From a checkpoint of a small transformer trained on Wikipedia.
Training: a variant of Adam for these matrices, 9629 steps.
Each number is 50 + 15 x the weight over its row's rms, rounded and kept within 0 to 99. Layers, rows and columns count from 0. The size before them is the row's rms in percent of the matrix's.

# layer 4 MLP up, 512x128, rms 0.107, rows 128-153, columns 0-63
106:49 77 77 54 42 18 51 46 86 60 52 41 75 27 32 59 62 42 50 25 51 55 41 36 52 55 43 66 60 29 38 70 36 53 43 30 46 46 41 77 68 46 61 52 28 47 77 53 56 61 51 41 36 38 46 45 44 29 80 67 52 33 57 60
076:45 41 74 59 31 54 34 39 33 68 63 33 75 69 27 27 54 56 91 39 44 85 45 52 25 55 19 50 31 48 44 41 44 34 27 41 27 56 70 46 61 60 28 49 60 38 52 44 54 43 39 60 30 61 47 54 16 39 62 72 55 43 33 47
093:49 60 72 43 40 40 57 27 74 37 64 47 75 07 69 40 57 81 48 40 64 74 44 36 35 41 35 51 54 46 58 52 30 39 50 67 59 46 57 67 44 47 28 34 57 53 68 31 46 39 51 72 64 66 43 47 56 40 60 60 86 30 52 56
106:41 65 72 43 40 49 50 29 49 45 59 47 64 47 42 43 30 73 66 09 69 56 65 32 44 33 26 49 75 32 64 55 41 29 55 53 55 42 54 62 57 66 37 62 58 34 61 59 31 32 37 49 42 71 34 61 26 10 60 67 59 28 56 52
113:34 51 58 50 56 43 37 41 66 37 55 39 67 27 63 46 65 63 63 67 66 60 22 63 34 40 42 76 36 45 72 55 24 30 38 36 55 63 45 73 66 41 23 52 43 50 62 51 60 52 45 65 44 83 64 29 13 46 57 56 58 42 60 77
091:61 26 65 42 31 09 33 39 42 61 46 33 67 88 57 44 52 59 89 56 71 60 44 26 05 64 43 55 32 53 46 62 57 48 40 64 33 43 43 43 54 61 44 49 42 62 40 31 59 62 47 54 25 50 70 51 22 43 56 66 43 23 70 62
091:32 31 53 99 40 50 61 58 51 41 47 59 42 25 45 39 60 68 69 66 77 48 36 11 29 28 46 45 42 39 55 62 32 46 39 65 70 43 59 69 56 61 28 68 68 56 37 43 41 59 28 65 68 68 52 40 21 43 81 73 53 65 38 35
111:18 63 64 46 45 52 38 30 65 67 61 10 43 71 52 58 47 84 48 56 53 54 69 32 39 63 48 46 36 40 54 62 60 53 28 36 55 63 33 50 69 64 43 60 25 29 75 39 70 42 48 53 39 61 28 52 38 35 76 48 60 53 42 57
094:40 43 56 76 60 44 61 37 56 42 40 42 41 47 40 65 53 55 51 60 33 43 38 68 44 43 47 53 57 69 73 50 66 66 28 54 77 57 66 31 79 49 69 84 32 30 20 49 61 56 45 47 32 71 44 59 49 54 66 48 50 26 35 59
101:35 50 64 35 42 60 35 25 53 58 47 70 35 34 62 70 22 61 64 22 58 43 74 50 42 58 39 56 61 47 58 67 31 01 54 43 64 84 52 52 61 53 57 70 25 35 54 38 69 55 47 50 37 79 73 56 71 11 62 39 62 44 51 50
102:65 61 75 46 25 26 60 38 56 59 44 14 57 26 51 19 38 55 55 35 77 69 66 41 32 77 36 32 54 36 32 51 46 49 54 39 60 39 23 49 64 57 66 44 58 53 68 50 65 36 46 44 41 26 41 42 49 35 49 85 53 52 68 63
079:36 26 74 54 50 48 30 53 44 57 44 20 71 50 51 41 67 42 74 45 49 70 54 47 44 62 59 61 64 28 60 54 28 44 14 34 62 58 51 74 81 54 41 49 49 47 57 24 35 35 36 46 39 79 63 51 28 37 92 66 73 45 21 62
097:62 29 59 54 22 27 31 26 66 56 62 46 47 66 54 20 61 44 58 78 65 41 62 38 44 56 56 56 55 34 59 54 54 38 40 89 55 71 39 27 40 54 55 49 22 38 41 62 70 54 59 18 38 51 35 55 58 68 35 91 69 53 32 52
096:32 46 61 53 48 56 30 50 40 54 63 51 59 24 42 32 66 35 81 39 62 57 55 50 47 50 71 24 49 64 66 81 63 77 31 55 78 74 60 44 57 40 38 86 40 39 61 38 53 27 55 24 18 54 54 34 57 37 51 39 44 08 48 55
115:33 64 62 47 49 44 27 57 43 56 49 05 79 24 62 32 72 53 65 39 56 57 68 71 40 79 55 67 51 40 45 69 48 38 46 14 54 65 35 59 50 43 50 52 42 32 59 42 43 00 60 49 52 57 68 49 49 35 47 65 67 43 48 56
100:60 40 70 64 42 54 29 52 38 35 55 43 42 57 44 41 48 68 60 63 70 71 50 33 49 68 41 70 50 29 49 55 38 27 43 54 40 48 78 56 51 53 15 41 42 43 57 27 53 53 46 65 38 32 60 59 15 38 58 82 69 87 45 40
110:41 73 57 51 35 27 13 24 33 37 49 33 68 64 76 25 70 44 62 37 69 77 64 52 41 54 42 60 72 55 45 37 35 42 13 50 44 75 57 49 67 44 48 54 56 35 54 68 53 49 53 69 38 60 53 50 57 18 50 58 61 41 51 80
090:66 50 51 61 44 66 36 52 59 63 46 35 71 45 39 10 64 90 41 70 50 85 56 58 44 38 57 31 39 76 70 60 38 32 61 58 72 27 60 29 47 71 42 51 69 47 72 52 57 31 43 32 17 54 31 35 31 33 80 69 39 41 60 60
109:59 41 97 45 33 42 38 67 62 67 65 48 25 74 45 33 46 48 83 27 47 47 62 34 27 40 36 31 50 31 36 49 59 55 63 07 57 66 47 58 51 46 39 32 58 51 49 55 24 23 46 39 50 53 72 72 44 28 44 64 43 57 39 63
101:56 23 54 49 54 48 51 43 46 62 40 45 39 50 27 45 42 49 64 52 38 36 31 69 66 65 37 56 60 65 59 49 47 66 17 48 74 37 38 49 64 56 47 66 32 49 71 79 39 67 45 47 46 78 86 99 43 19 55 37 39 48 37 74
095:28 44 60 57 59 56 27 47 54 53 52 39 38 23 68 29 71 64 49 50 58 77 92 51 24 52 73 33 56 64 68 28 49 40 47 70 48 28 39 51 56 61 19 27 47 45 47 50 83 53 64 21 38 60 51 45 53 46 55 40 56 45 43 35
112:62 49 91 57 38 56 52 59 50 52 64 54 66 46 44 32 52 34 57 13 33 70 54 46 50 65 56 49 54 36 49 51 58 56 39 44 53 28 30 55 62 44 53 60 40 49 60 43 40 42 50 49 22 66 49 60 48 55 43 54 50 39 63 56
106:62 47 76 60 45 45 16 20 58 53 70 28 69 46 63 31 53 66 52 48 35 87 49 56 39 71 36 38 88 45 68 48 61 48 29 43 49 44 23 44 61 39 30 60 48 48 51 41 66 23 64 41 40 46 49 59 41 52 45 66 18 42 58 54
106:54 67 99 40 30 33 45 46 47 50 50 45 79 38 67 35 56 71 54 22 69 66 53 31 42 68 53 56 47 52 38 46 40 48 18 59 65 70 42 60 52 63 39 24 51 56 51 50 34 42 42 43 39 53 44 75 56 08 44 67 33 21 21 76
102:53 30 68 77 18 67 59 59 45 57 25 47 45 30 26 36 38 69 91 32 62 56 27 63 32 49 54 48 35 55 73 38 52 63 47 26 77 61 42 73 51 81 32 47 50 54 52 34 64 44 54 48 49 74 39 32 46 38 82 39 53 55 44 53
085:64 39 62 23 50 64 52 43 59 50 63 42 63 06 59 48 42 32 44 34 42 62 60 68 36 60 69 19 25 51 58 82 58 53 51 34 37 34 37 61 72 34 01 53 75 42 76 57 30 49 47 64 58 73 48 58 08 24 57 57 45 41 68 52
# layer 4 MLP down (transposed), 512x128, rms 0.0898, rows 128-152, columns 0-63
106:51 31 63 41 45 45 65 21 52 50 28 54 55 33 72 07 73 48 53 46 12 61 33 54 62 27 39 44 73 50 46 55 48 65 38 49 55 36 36 52 50 62 50 48 46 63 64 59 59 59 58 48 62 28 43 45 48 49 14 69 50 62 41 32
090:49 44 76 55 50 49 53 40 48 62 55 45 71 81 25 40 40 51 99 52 47 64 32 49 44 56 44 52 03 48 46 72 51 37 47 55 32 49 64 31 34 51 46 73 77 63 37 41 75 54 52 45 57 53 66 52 41 47 48 60 63 42 41 36
095:34 43 27 57 59 69 47 48 44 36 22 54 54 68 35 70 52 61 43 35 54 59 60 54 51 41 52 48 72 50 28 46 53 68 37 19 58 56 32 58 80 62 56 76 37 62 45 69 39 65 61 46 25 38 69 68 41 52 68 49 37 35 42 42
122:35 46 80 44 36 54 34 21 18 55 47 51 48 80 34 44 39 53 49 10 92 55 66 35 70 38 29 53 63 40 44 74 48 57 40 43 64 56 63 63 46 42 49 29 61 37 72 37 29 30 36 55 44 64 49 68 38 32 80 77 66 21 46 56
121:64 44 76 63 43 30 46 43 63 56 50 27 30 57 54 36 67 61 53 45 35 51 52 55 39 73 69 65 36 71 48 37 39 74 34 23 59 64 30 73 58 50 47 49 74 39 66 37 50 51 51 45 52 65 49 63 36 65 46 62 58 33 51 54
087:86 17 38 52 24 35 59 50 43 23 42 64 26 25 42 39 55 63 56 60 31 47 31 49 74 40 62 58 39 60 41 43 49 46 65 54 62 56 53 48 55 48 75 44 74 63 38 55 26 55 69 53 49 59 66 46 55 62 35 46 52 42 99 21
081:58 33 60 29 63 51 58 73 54 36 51 58 59 55 53 74 67 70 73 37 34 37 42 59 91 46 38 32 52 62 52 45 56 40 55 46 31 49 50 33 52 47 69 62 64 32 53 67 64 41 59 23 60 48 38 74 54 75 45 22 30 32 67 63
101:40 53 45 58 78 85 47 43 14 58 60 48 59 51 81 68 29 61 77 78 55 47 19 72 42 57 34 41 28 61 45 70 48 74 51 44 50 31 73 25 66 48 65 46 24 43 44 32 60 37 49 55 55 34 69 21 52 60 45 58 42 64 49 52
096:56 39 46 32 34 52 46 82 46 63 44 69 57 45 55 45 53 48 66 47 42 71 53 45 46 66 59 43 32 30 55 50 35 33 52 26 32 40 52 78 29 54 11 38 49 74 84 69 39 23 31 56 75 27 41 45 42 40 39 71 74 73 76 38
104:69 49 65 44 66 44 87 60 64 31 53 46 58 48 52 47 68 49 40 43 57 68 38 52 34 65 58 34 62 69 31 50 57 63 27 58 50 26 63 49 53 51 60 26 49 51 60 40 70 36 52 53 51 11 31 50 45 25 27 60 16 54 30 50
098:46 43 62 35 47 72 55 40 47 35 34 37 52 34 60 52 64 66 68 39 46 49 72 60 52 49 72 74 60 41 67 41 54 71 26 70 53 56 60 49 50 36 72 35 57 66 44 42 79 55 53 84 54 49 67 48 63 45 67 44 60 20 04 94
095:53 27 87 67 57 48 31 47 55 60 54 42 68 52 41 38 54 48 92 46 50 72 62 45 28 58 65 59 53 48 53 71 36 41 16 36 62 56 45 63 69 52 44 72 35 44 56 35 54 37 39 36 26 76 58 47 23 31 86 47 65 44 35 58
092:49 77 67 66 45 45 57 31 78 52 69 79 52 40 24 41 44 53 45 64 34 84 61 49 41 51 33 50 49 48 43 61 98 66 56 36 45 70 60 56 45 49 40 50 57 63 83 41 49 51 33 46 50 52 47 77 33 46 86 33 64 59 65 42
087:65 61 43 40 68 53 56 55 55 53 49 65 40 40 91 58 51 51 23 52 57 39 20 41 68 54 49 21 29 54 51 23 45 56 47 66 57 60 43 53 44 33 38 23 22 66 70 56 59 58 26 56 70 15 39 78 55 39 55 44 52 23 50 79
129:36 36 72 30 26 53 32 33 21 34 53 26 48 38 36 49 65 37 70 49 51 44 55 48 41 62 54 47 63 43 54 42 60 71 36 52 69 47 78 75 68 16 76 38 72 41 64 35 40 44 47 35 51 30 67 50 69 46 73 61 55 51 24 58
106:54 49 67 34 59 37 33 48 46 43 47 55 40 37 53 18 60 76 38 59 69 59 46 48 62 64 39 48 62 53 63 31 46 25 66 69 30 48 58 39 52 64 19 43 19 57 58 38 58 64 53 50 46 35 55 30 47 40 38 77 31 97 65 49
101:57 56 48 54 48 69 45 76 55 57 27 36 36 45 22 66 23 33 43 61 56 49 47 73 59 37 70 47 56 34 60 41 55 35 76 67 55 60 64 52 54 75 38 21 67 91 52 54 52 61 62 29 58 50 21 47 44 70 38 38 50 82 69 28
077:34 49 41 51 54 35 72 54 70 22 42 42 48 50 66 72 64 17 54 57 32 36 49 15 38 55 50 63 71 26 42 51 77 55 43 62 39 64 48 77 39 44 68 53 36 32 37 36 76 84 67 70 75 33 52 44 59 71 45 54 58 62 58 47
102:67 52 32 32 48 43 49 43 54 32 44 51 57 39 51 58 31 37 42 59 65 48 63 54 65 23 49 68 48 77 42 68 63 39 23 64 60 66 12 61 33 36 28 37 45 46 70 69 67 41 26 82 67 39 54 67 41 53 42 38 57 20 45 52
103:43 71 39 60 57 59 25 73 56 40 68 53 55 45 88 57 62 52 34 32 54 64 60 43 32 32 47 42 21 55 50 50 46 46 69 39 41 56 52 52 49 55 61 47 60 53 22 00 56 43 56 31 67 34 26 12 47 77 28 64 61 69 62 31
094:74 46 24 36 42 45 52 59 60 31 40 73 54 68 36 52 66 44 22 44 31 53 45 71 33 49 37 70 39 32 40 67 49 51 28 39 71 70 22 75 44 59 67 69 39 40 52 56 43 59 67 76 56 46 71 61 49 43 48 56 46 52 66 58
112:77 31 28 71 45 62 34 53 50 51 31 66 45 47 66 38 39 48 71 85 65 66 34 69 37 30 72 76 39 74 76 79 37 62 45 63 55 54 63 48 39 35 75 31 38 38 40 41 54 54 49 70 77 40 65 52 52 68 66 57 42 34 14 51
110:64 54 46 62 43 58 27 50 50 50 38 47 50 11 30 54 67 33 77 64 46 58 25 34 68 49 45 53 57 65 69 92 47 32 60 51 31 33 57 49 54 39 54 42 21 33 66 50 47 48 57 36 59 46 44 54 72 31 86 48 73 42 10 78
106:80 41 36 50 69 45 18 21 62 47 56 79 66 40 40 46 69 72 38 59 48 31 43 51 46 37 44 53 49 58 46 40 57 72 47 59 50 56 48 76 56 46 69 65 55 57 34 69 59 68 66 48 40 44 70 36 31 68 17 42 55 43 71 56
091:58 13 35 42 42 51 43 12 51 61 63 43 49 59 36 73 24 62 67 48 38 67 47 43 33 65 53 51 74 39 36 48 39 41 76 63 35 44 40 68 35 52 20 30 64 84 58 81 59 56 71 54 80 62 61 63 46 57 47 42 60 52 44 44